config = dict(
    n_kv_head=3,
    d_mlp=320,
    vocab_size=1088,
    norm='rmsnorm',
    norm_place='pre',
    rope_fraction=1.0,
    parallel_block=False,
    init_std_down=0.0,
    lr_head=0.00551,
    final_lr_fraction=0.05,
    dataset='wikipedia_en',
)
Each number is 200 + 20 x the weight over its row's rms, rounded and kept within 0 to 999. Layers, rows and columns count from 0. The size before them is the row's rms in percent of the matrix's.

# q: layer 2 attention query, 192x128, rms 0.146, rows 31,63, columns 64-127
# k: layer 2 attention key, 96x128, rms 0.126, rows 31, columns 64-127
# v: layer 2 attention value, 96x128, rms 0.0891, rows 0-15, columns 64-127
# o: layer 2 attention output (transposed), 192x128, rms 0.096, rows 0-14,32-46, columns 64-127
q31,122,226,215,197,210,203,136,183,210,217,195,191,204,205,195,193,195,178,209,202,219,196,207,229,177,247,201,188,222,215,204,183,224,200,218,198,258,209,203,237,206,186,186,188,216,191,199,193,202,231,172,182,178,225,219,175,189,211,182,213,180,241,176,177,209
q63,117,180,174,163,162,162,216,197,176,210,202,203,197,192,205,208,197,254,195,193,190,223,191,203,170,195,185,234,201,205,204,192,192,177,192,195,196,217,180,213,213,200,224,195,171,220,200,199,186,211,192,182,196,195,210,186,178,181,218,215,180,207,189,217,248
k31,097,223,181,195,214,182,232,166,209,208,235,174,226,200,188,207,201,191,190,174,148,172,168,230,195,206,218,220,203,175,185,171,195,217,214,190,192,199,202,228,185,205,202,221,186,193,197,201,204,222,192,209,206,216,190,206,183,173,164,189,215,180,255,178,212
v0,109,193,185,190,217,184,220,191,207,196,183,180,204,207,218,184,186,198,205,200,213,193,215,178,203,187,191,212,181,228,176,204,170,210,181,174,194,221,197,202,209,219,234,171,181,212,185,183,198,183,185,204,193,209,202,172,227,218,163,190,214,189,171,224,206
o0,101,178,199,191,179,186,212,184,198,194,191,249,209,199,223,220,187,206,202,217,188,179,185,212,210,170,234,208,210,175,195,197,168,201,207,202,216,204,209,175,158,209,204,191,237,200,173,192,194,196,210,197,193,179,234,205,200,215,248,204,179,224,217,243,201
o32,106,223,203,207,230,208,192,209,217,204,206,210,206,187,212,199,221,187,245,211,161,199,212,235,223,219,213,228,183,199,214,197,190,206,205,183,259,192,227,233,225,216,166,211,168,201,195,221,225,224,214,183,207,205,190,174,225,160,174,220,216,165,200,199,184
v1,117,195,221,221,185,208,192,206,180,211,214,141,200,209,233,221,191,184,208,240,195,218,199,210,211,190,188,179,206,220,200,206,209,188,216,146,195,175,187,225,175,176,210,229,181,193,217,181,198,203,212,200,225,191,205,171,188,229,187,238,191,185,186,202,202
o1,109,218,185,177,201,210,227,219,157,183,183,200,189,205,210,198,193,198,214,169,204,205,182,224,193,229,208,198,175,221,228,200,156,267,196,219,202,189,222,197,215,182,181,200,194,181,208,203,177,181,229,197,220,169,189,221,182,183,211,186,233,184,183,218,210
o33,116,198,192,215,201,199,203,231,214,209,220,217,201,231,227,216,193,156,214,186,188,217,204,174,166,183,195,198,208,184,228,226,205,208,202,187,168,223,212,210,217,233,232,215,219,202,197,196,223,203,187,230,159,215,206,184,186,188,207,183,199,183,193,210,209
v2,111,205,241,182,198,196,173,218,177,197,222,215,203,177,207,207,198,196,182,212,213,171,203,201,198,219,194,206,206,254,204,204,200,209,191,208,186,191,179,242,186,227,196,237,204,201,213,172,190,197,185,185,175,228,181,167,203,189,183,206,185,204,198,201,197
o2,104,194,215,200,250,228,211,175,217,155,230,155,184,183,177,210,203,180,188,207,195,209,198,229,198,239,222,216,194,236,172,204,218,198,194,184,195,192,237,222,179,204,177,180,205,230,195,208,160,205,229,177,253,161,198,223,200,216,218,199,204,193,183,201,205
o34,117,182,231,210,189,186,189,212,206,205,192,190,227,201,204,179,199,175,205,179,205,200,167,189,176,205,211,191,227,186,190,220,185,176,206,210,181,198,197,141,204,183,191,198,196,183,198,230,238,240,203,191,209,217,151,226,232,242,197,171,219,217,215,184,238
v3,121,208,203,213,204,205,149,190,237,203,198,205,201,204,237,185,206,210,192,182,216,186,192,179,196,215,240,239,214,210,195,172,196,204,253,194,209,212,191,187,171,220,186,172,149,176,181,211,188,166,154,198,203,186,164,204,220,190,180,171,233,181,194,223,213
o3,108,193,233,213,202,169,211,148,172,214,192,206,173,236,228,212,182,210,214,235,195,165,186,206,209,184,195,200,199,183,200,218,206,194,189,178,180,160,186,230,176,190,177,191,219,181,192,180,187,174,206,198,211,219,188,189,199,238,246,193,226,209,212,224,215
o35,120,211,217,225,219,174,191,179,157,212,189,198,183,217,190,210,216,189,219,202,179,183,213,185,203,216,231,210,197,230,187,185,187,176,218,210,208,190,188,191,243,225,207,218,191,200,228,205,233,234,212,161,226,202,177,224,217,229,210,183,171,180,234,167,171
v4,108,190,175,229,189,226,219,207,191,192,190,193,201,210,195,222,185,225,209,225,199,209,200,182,163,195,210,249,171,225,198,186,195,171,219,201,222,217,188,234,228,211,210,167,209,220,214,201,218,248,204,227,203,190,209,164,194,192,198,161,211,219,171,181,189
o4,111,200,190,212,196,185,181,191,233,182,205,230,223,172,224,222,210,223,177,221,177,194,193,180,216,235,192,173,230,193,194,240,223,184,169,203,226,181,227,173,221,185,192,230,210,185,185,193,190,204,181,209,197,206,183,195,194,215,187,195,171,202,221,248,193
o36,100,246,217,202,220,223,206,175,204,204,227,205,178,161,228,216,212,186,198,194,191,146,228,222,165,217,215,218,194,191,199,194,196,214,202,234,148,206,182,174,181,222,162,206,184,189,203,214,238,180,204,195,188,207,222,228,202,163,208,217,247,156,218,216,191
v5,100,214,203,179,221,232,202,203,194,203,186,227,194,210,240,208,188,202,211,172,182,198,192,184,195,189,213,165,159,178,175,165,227,200,218,200,216,216,174,223,199,179,193,216,179,170,164,225,202,164,216,189,198,186,202,178,207,202,186,203,205,196,177,223,224
o5,103,175,215,184,214,183,209,208,203,186,193,211,196,205,208,173,211,146,179,201,150,221,189,168,184,185,209,215,184,178,219,197,182,199,165,210,211,224,194,169,218,181,236,228,230,189,231,172,229,159,226,215,216,186,198,211,226,183,202,192,210,210,180,164,177
o37,104,211,181,191,217,211,188,192,161,212,197,203,180,164,178,184,220,243,210,176,216,210,191,194,227,195,182,187,194,205,186,205,177,178,194,222,201,192,201,192,208,237,160,189,187,250,232,227,209,221,226,173,220,143,196,170,178,232,193,178,194,210,192,200,246
v6,112,191,225,191,194,226,181,203,199,204,192,173,222,171,228,200,198,216,201,179,199,148,207,234,134,226,219,214,176,174,213,194,216,202,217,198,192,178,199,205,178,195,222,238,204,206,197,169,187,212,223,188,221,218,197,198,197,196,217,231,199,207,211,171,216
o6,121,231,218,191,214,221,206,206,183,218,202,201,213,195,147,210,190,169,185,182,211,201,189,207,202,204,237,212,176,210,214,184,196,180,208,215,217,175,224,217,231,202,164,194,204,200,190,194,221,202,192,192,220,181,209,188,187,205,209,181,181,225,216,185,186
o38,103,198,219,196,179,186,239,221,212,202,198,190,221,211,204,203,199,170,214,193,220,182,194,158,202,197,179,154,219,240,171,200,235,186,215,243,206,217,219,204,186,188,187,184,216,175,227,220,200,205,184,213,212,228,215,212,196,225,230,210,199,217,168,210,211
v7,103,220,228,159,218,192,221,209,217,201,199,217,194,180,225,186,172,168,201,202,202,187,174,219,224,217,143,177,187,189,216,213,170,187,198,195,228,220,200,199,193,212,166,199,218,210,228,209,210,192,204,220,227,234,214,200,219,184,198,166,236,211,226,199,213
o7,101,216,206,210,193,218,229,192,175,178,222,183,191,162,187,210,228,213,205,170,183,213,201,186,200,186,208,219,237,228,251,195,202,207,218,197,186,195,211,210,205,215,233,190,204,195,156,178,192,212,187,173,238,195,214,227,202,176,208,203,200,186,199,208,168
o39,108,171,184,212,238,213,196,197,189,179,178,193,209,240,192,212,225,207,225,243,203,204,191,229,200,216,188,224,215,205,217,209,189,197,165,215,224,195,201,213,172,181,185,205,221,218,166,180,207,207,175,192,180,133,227,192,207,213,189,216,210,180,210,230,222
v8,107,238,201,208,217,209,177,210,215,193,203,173,174,198,166,177,186,240,204,184,187,183,222,196,182,193,224,221,202,196,170,221,206,184,179,197,207,208,210,204,202,184,210,183,231,220,207,222,210,207,233,195,153,179,203,183,218,255,207,190,184,195,203,200,180
o8,094,215,210,181,238,187,198,167,228,201,213,208,142,206,202,222,200,188,214,199,193,214,233,214,195,211,156,203,219,171,159,224,214,186,190,213,178,197,169,225,229,210,198,235,186,202,246,201,198,195,201,184,182,200,173,193,155,217,171,210,195,257,179,180,228
o40,114,195,213,182,166,172,232,193,195,188,198,191,185,227,227,198,180,197,198,179,236,190,211,184,193,199,187,206,222,212,191,178,198,198,237,185,151,199,207,189,200,217,223,179,209,216,195,221,181,206,198,208,214,246,227,196,198,161,195,206,198,222,257,218,218
v9,103,205,244,228,211,215,208,209,196,193,249,179,202,190,220,181,231,202,194,240,190,207,183,197,201,183,192,201,197,178,209,194,203,180,175,197,226,201,177,155,169,187,212,211,158,201,241,220,177,202,193,201,201,186,176,200,203,170,184,219,184,180,203,173,228
o9,108,187,164,194,196,222,214,186,193,179,216,179,227,206,202,236,229,189,214,176,191,196,208,210,187,207,213,213,175,224,251,204,212,229,224,175,179,187,209,207,167,208,208,214,174,151,226,207,193,168,209,198,207,234,213,206,153,199,218,218,164,187,224,186,194
o41,098,155,222,188,221,216,225,210,227,200,216,189,179,209,211,207,188,208,213,177,164,219,196,200,210,203,204,148,193,198,194,188,185,236,186,200,204,195,246,224,195,228,211,198,220,172,183,210,230,218,167,183,192,199,183,203,243,212,170,196,217,177,182,200,195
v10,102,217,182,211,219,197,163,197,215,173,210,204,205,195,171,195,196,162,186,205,209,182,198,198,185,216,190,179,184,201,213,165,181,164,206,212,191,221,241,215,203,217,192,214,206,224,233,201,194,193,194,192,157,206,202,189,205,161,211,197,215,182,188,214,204
o10,109,251,210,193,235,209,192,204,209,181,209,176,187,181,187,221,214,216,206,183,178,216,235,215,152,218,175,223,220,223,188,178,223,177,166,193,177,234,199,214,207,202,183,198,182,193,181,209,197,226,210,200,181,189,184,214,198,200,208,231,199,219,207,202,189
o42,098,217,250,171,202,217,246,224,172,205,185,184,200,236,183,226,187,226,185,206,204,181,226,148,221,226,222,195,190,202,165,197,182,224,223,191,184,209,193,179,192,214,218,211,235,184,179,194,226,223,181,198,207,166,185,192,194,217,203,199,240,192,227,208,230
v11,122,199,179,175,198,217,191,184,191,188,219,193,204,219,188,199,190,189,217,177,200,185,188,237,182,181,216,177,213,179,207,223,184,240,191,232,177,185,209,177,192,215,173,193,193,184,214,175,198,207,220,192,191,218,196,203,196,209,233,208,222,163,257,202,214
o11,114,206,195,228,223,179,223,199,214,197,203,231,206,192,163,206,192,192,183,165,219,195,212,198,185,142,173,217,226,227,211,152,195,207,213,162,187,225,208,214,173,182,195,164,162,191,178,195,183,194,206,188,152,169,168,203,194,198,191,187,187,196,216,210,194
o43,120,184,216,159,182,193,205,182,193,211,174,214,194,220,189,200,187,202,183,210,204,243,170,223,199,178,164,197,200,213,211,172,201,183,188,202,223,203,216,230,199,193,214,246,179,231,168,186,187,241,193,219,219,192,206,176,211,189,191,205,196,171,191,241,210
v12,095,200,180,197,191,167,206,201,223,190,178,194,206,196,219,197,199,242,170,183,206,227,251,180,222,213,192,158,186,207,181,218,194,195,186,222,220,203,202,155,224,190,257,248,197,195,208,211,203,209,218,165,180,200,179,198,187,198,214,203,212,196,173,174,198
o12,104,183,223,177,193,195,209,248,204,224,245,220,254,188,181,148,198,195,199,218,208,215,257,197,208,197,213,208,201,203,195,213,222,193,211,194,148,212,216,212,198,208,191,227,189,178,240,196,171,192,200,209,177,184,216,200,233,208,194,194,216,188,194,198,204
o44,100,179,210,219,193,202,201,209,182,156,210,200,227,196,202,165,208,251,184,194,201,189,227,181,209,187,229,191,237,157,212,188,207,222,184,190,177,176,192,229,173,170,195,199,198,182,196,214,159,184,198,197,168,203,190,217,224,233,206,170,203,222,202,172,227
v13,114,209,238,182,235,174,185,207,190,195,224,165,167,195,170,170,216,207,193,206,199,207,222,210,176,196,189,218,201,185,226,194,224,183,231,176,186,201,175,234,190,236,191,201,192,203,215,193,223,212,216,216,165,196,185,220,168,182,190,162,199,202,153,192,204
o13,100,226,218,157,231,221,191,183,199,178,210,164,151,195,173,212,201,182,198,188,202,193,186,225,191,221,217,214,216,203,179,164,191,206,168,206,205,190,205,241,197,227,211,185,208,223,204,212,190,203,182,164,180,201,184,179,185,177,181,218,206,205,185,139,210
o45,122,199,239,205,216,146,219,222,215,176,206,161,183,204,205,231,173,201,212,190,197,190,189,191,184,212,202,209,221,212,190,199,178,190,238,208,196,206,207,168,211,209,198,186,184,188,205,218,213,164,168,204,214,237,172,225,197,229,178,202,204,201,211,205,191
v14,101,186,219,188,189,195,163,188,239,205,214,188,220,218,197,202,187,195,206,231,207,145,216,198,196,193,197,173,208,178,195,190,214,192,189,211,232,203,182,186,215,216,205,180,217,212,148,243,215,186,171,199,192,203,204,234,192,216,191,205,187,189,244,206,220
o14,089,193,219,186,220,177,194,234,212,201,172,228,166,214,165,198,198,206,217,183,183,179,198,205,188,194,177,232,193,187,186,193,187,212,207,198,209,166,203,187,207,194,192,203,143,202,180,186,207,189,193,223,219,199,192,178,195,188,225,212,211,269,234,213,195
o46,110,220,193,223,174,203,196,214,173,206,162,186,187,212,165,226,177,190,201,173,245,175,183,160,224,223,203,233,210,231,187,207,210,228,197,205,183,180,174,191,174,194,172,219,181,219,210,184,204,194,207,202,245,191,192,167,188,165,191,205,216,228,229,252,207
v15,104,184,222,193,221,195,168,219,186,215,178,206,214,234,193,197,196,210,181,188,181,194,190,242,209,208,195,172,188,204,190,196,188,172,170,165,193,176,203,237,171,193,155,174,218,194,168,159,194,220,204,203,192,211,196,193,201,190,183,223,191,206,264,186,203